python train.py --n_layer=14 --d_model=96 --n_head=3 --n_kv_head=3 --head_dim=32 --d_mlp=384 --vocab_size=8192 --activation="tanh_gelu" --norm="rmsnorm" --norm_place="pre" --norm_eps=1e-05 --positions="rope" --rope_base=10000.0 --rope_fraction=0.5 --qk_norm=true --attn_scale=0.177 --bias="none" --tie_embeddings=true --parallel_block=true --init="uniform" --init_std_qkv=0.05 --init_std_o=0.0 --init_std_up=0.05 --init_std_down=0.0 --optimizer="soap_variant" --lr=0.00906 --beta1=0.95 --beta2=0.95 --weight_decay=0.091 --lr_head=0.00638 --warmup_steps=148 --schedule="cos" --final_lr_fraction=0.1 --batch_tokens=32768 --seq_len=1024 --doc_mask=true --train_tokens=95400000 --steps=2912 --dataset="wikipedia_en"
Each number is 128 + 24 x the weight over its row's rms, rounded and kept within 0 to 255. Layers, rows and columns count from 0. Numbers have three digits each. The size before them is the row's rms in percent of the matrix's.

# layer 6 attention value, 96x96, rms 0.11, rows 0-14, columns 0-95
097:108110158143142112182099119138148124135132118105116122131091126118162123161130063122190088113140119138116148133146111134151122116142114103124135155126108116147144111135140137134177132059081161142151139108136114098138171127124151106103112133121146135154140060164102117098129144161119159140
094:147128143110074102110120151129121090107105105121150183119104104140162122136113147117132157143116108108093120132097146137127137126122142108143141159100111097115164153113117160181117108123111118123115161116146130079107114152095119061125109071126122150101116127091114125119178087110155158124
132:148121158105127087088115113063128118145094108123153102126139115166142151100164112113066162122121096137128080141093123125128094114134113133108122121147134135131114089135113130143116094151117112143139161109097133105117107104124119103121115168120150098159119146128147106172146099060138088140
091:147187105146151104180151163104118105129137098131144137100082124147180134120134111103133114102107151106117151118173094135071168108119106136115171138118128123147116157105122164131163124121141159152126161124097142072137116147139127150157118141105140154130125081118151113134166123112109115107
095:106129131157122126152111147165161092113117141108159129089150155182129115109123149108123137107149128124130164144131122061095153123128129133154085123094109134155140115072114123145124127101141112108152114130143163119131156107171153086119101095076123108109116138161145176120128137114172089129
091:075143163134156178125174118092128134119135103129140143123140122139177157126130142110117179135141127156109100162129142104142121106149116124145120133115139143144166128123174174126121099142151108120116181150107123162115144095136139141153132119107156148103094114089175146133172106083172136132
095:106100119083105135124139128124081141130110111111093142143099151136127100161133179122141179118149148151124149101117153125120148137105115099127112150097130123084123149141122102075140119116159114148138111128180127131124143157149171151132151146138071151084069155151140128099131138142089155135
094:138134116138143116145167170126127164194145111119112184138187132097105092107111111122072138083154121143120148146139153137099123100102148108145149080135144147126116115103129154134112140115088128105146111121115153128109146158082123098111109125137162135121126109145109139094124117110133162182
109:120169138106123113083146107111170106123114110122145145153178129123107111103142133103090173094167137137105115122092141129104125122170157153162104066139131151146171121134142109147115107116102078128147123118109118088106102127113161103119123110120157131142109151124161125122119160089182118145
122:170121145127125111122121129126166122123094120119174118098163097165127159097125116148100150105119145115099070144108141128131113107142124165131152133138147143124139107141144117141082120148147107113129190127122143096139137130127140131117116157134208115131104145136143110170132120074165074092
087:110178117147166145137069130106083144154143127145132125132134115140149107110102137136108152126110114114110105141088128102114172114142104104102108109128129155158118136120124160143129180118110087094095179105117152143168169117188123086121126140129146144128115133122111174123107087149149121098
097:107145132149113149136117148142154144086172093142063125192161109100164159104121148117154141142137153130163129098132130124157151150108132164160132120099128115117157122086160151146143136135145097101152122103135133120137139139064093098134139147121116135145085127112118172144109123160142123095
105:107149150094114110124132113122138112134142132099156120103105100135177151078131134120106203132124117153136101103136131131116111072150095110152148132143121135114155119128166107157113092145123107127129131139107108061112106104120135079141109148093134100130104140144136115177096117088165112157
098:172132129114128105116113164123091139162134149103102152115159084131107121166099137109101151091137120117079153104123140121169099115120138167164122138178147109159135180113107087083085116121106093105115152115105140124112133106144150153115113119085172141143127146146138110138132117117164142115
130:108141149131115117162133073096120129122142138073155097109109110159172158107149130139115199114096109129088123121113121142104114150116124136166135073135131154130126149117109159166088122104154135109128158136111125074103096135106132144141106144083153141133145135128152099140138107091135104100
# layer 6 attention output (transposed), 96x96, rms 0.0969, rows 0-13, columns 0-95
088:174099128124148084141101119155157090107083114145129112105102130122099125101148099133141109149142183137123114135132145127150107112132120165073141159071128100129121129149110130138157078133133127116112088144080096156108107126135111135101135100136144129126135137187115119151134090080133158145
093:145160161150141135117093091121168097130058118090157135089097167119171129094129132153101122141111124129120120110174109143139137090105159136167124152160124128132160121168133081129126158172128121102160135120146116161147145134122120137115137109147136136130096173100092085139117138140115111122
108:110141118124111094092130118085105138130158134126127115117140148116137141153117152130131130105097139129171109080137130184091148116095144099109128143170156092092117153130123075122135159158108105137124150134114075163111138146114120122151124170061088122137165111097118147135109100139094134145
086:167125109106158170100119098125130098115096109116136184117112127112102160099130126150134124110124163118132122154185104157075071100133095139126141111139150142129124143133091131123091146141175136153097104148105118146114122097075106144104140128134091143101098124152128123113172116161125130107
086:130113093128097134160107153136154161121099162103166154094162153082096105125140089130081083125133147122132124137135123098096137131052116122102139158131123157104166100122155102147104132137147153120144113136144091082158122137101151104130123160173140148130157136123149115147140136124105100128
085:144122120172138146082134095120139089112105142091103129136132136092120176131084072118107108098069115130121177120100140118136131180113109162149084123112174091125128114119140089133126143146108106132144151121147137115155127118140138112151107159093105132156131082143164138147153139122121110110
086:141102104129094142120129092168114095168117149112164068123110095124134160140101144143118097158126118108132101104127174105134132121148124091130128131123123170138086137129121130102099123146098191124165138173135150112185146078131100130135119119105133138132117140163151098149136158130147123164
085:119155113167118114104108122132072148136103145136130157128166130125128141120067122128129132133124145101071114110145180105110142158103127153121138163137100155131144182124117144118124127122176098140123140119110121150103130129121103132114117110135191138151113146107184122135090073114146169099
090:110153109140121117076125108100143153096146164126108159113177144097129111117139135145135134121155101116129144076163132111087133138084123111127087132127124104098169134150121107151099158057105139157130130132107147160142143129142164115140116134101166116132183136126107098118133093156119164154
097:130141096158139105132154147107110129101149174112120165096153115136115090129130122124142140098082140130177132098168126149111129093106117120120116160135118108140150091085125067126123134144070103151081112115134118140131155153113104098156117135097110133151122080090084147130111105150123103140
079:154140133130118119164161092135114150162119166119119176111116143140096125156111084139140131133124087116146081080140125144159142129126132170105159136136132096142126114178113106175084156123191124131105146107115120124114102135178126119137097132115114143148137100116108140136153170118094144086
089:166151095117115165170110148152111112105119109143141141190168149112130119121113119147171154141139132117122180152091118089106145111132170155171126122102125119160126134164133088147109097106108097121141135178153168142120159147182107121120122124140142139130133154131103144157153118128152100108
088:126137133153139104114133111110116088100130115098133148141149113110138121155122111106158113097125144107124167131156140158136131130140182081104076154182120119084083132174093067127086161145126141138118118119131110142140134165128142070151152147110125125127146148123099137164161106130096125138
091:101094130155165139130106138101144178128133154177089143107120112107107138128139116120129146149110152104182124119146139122120136106163176146125131127129114175108184132126130101131091160097103100192131083126165113150138107109102106126114104143107155107162129115115185132133123137137120151131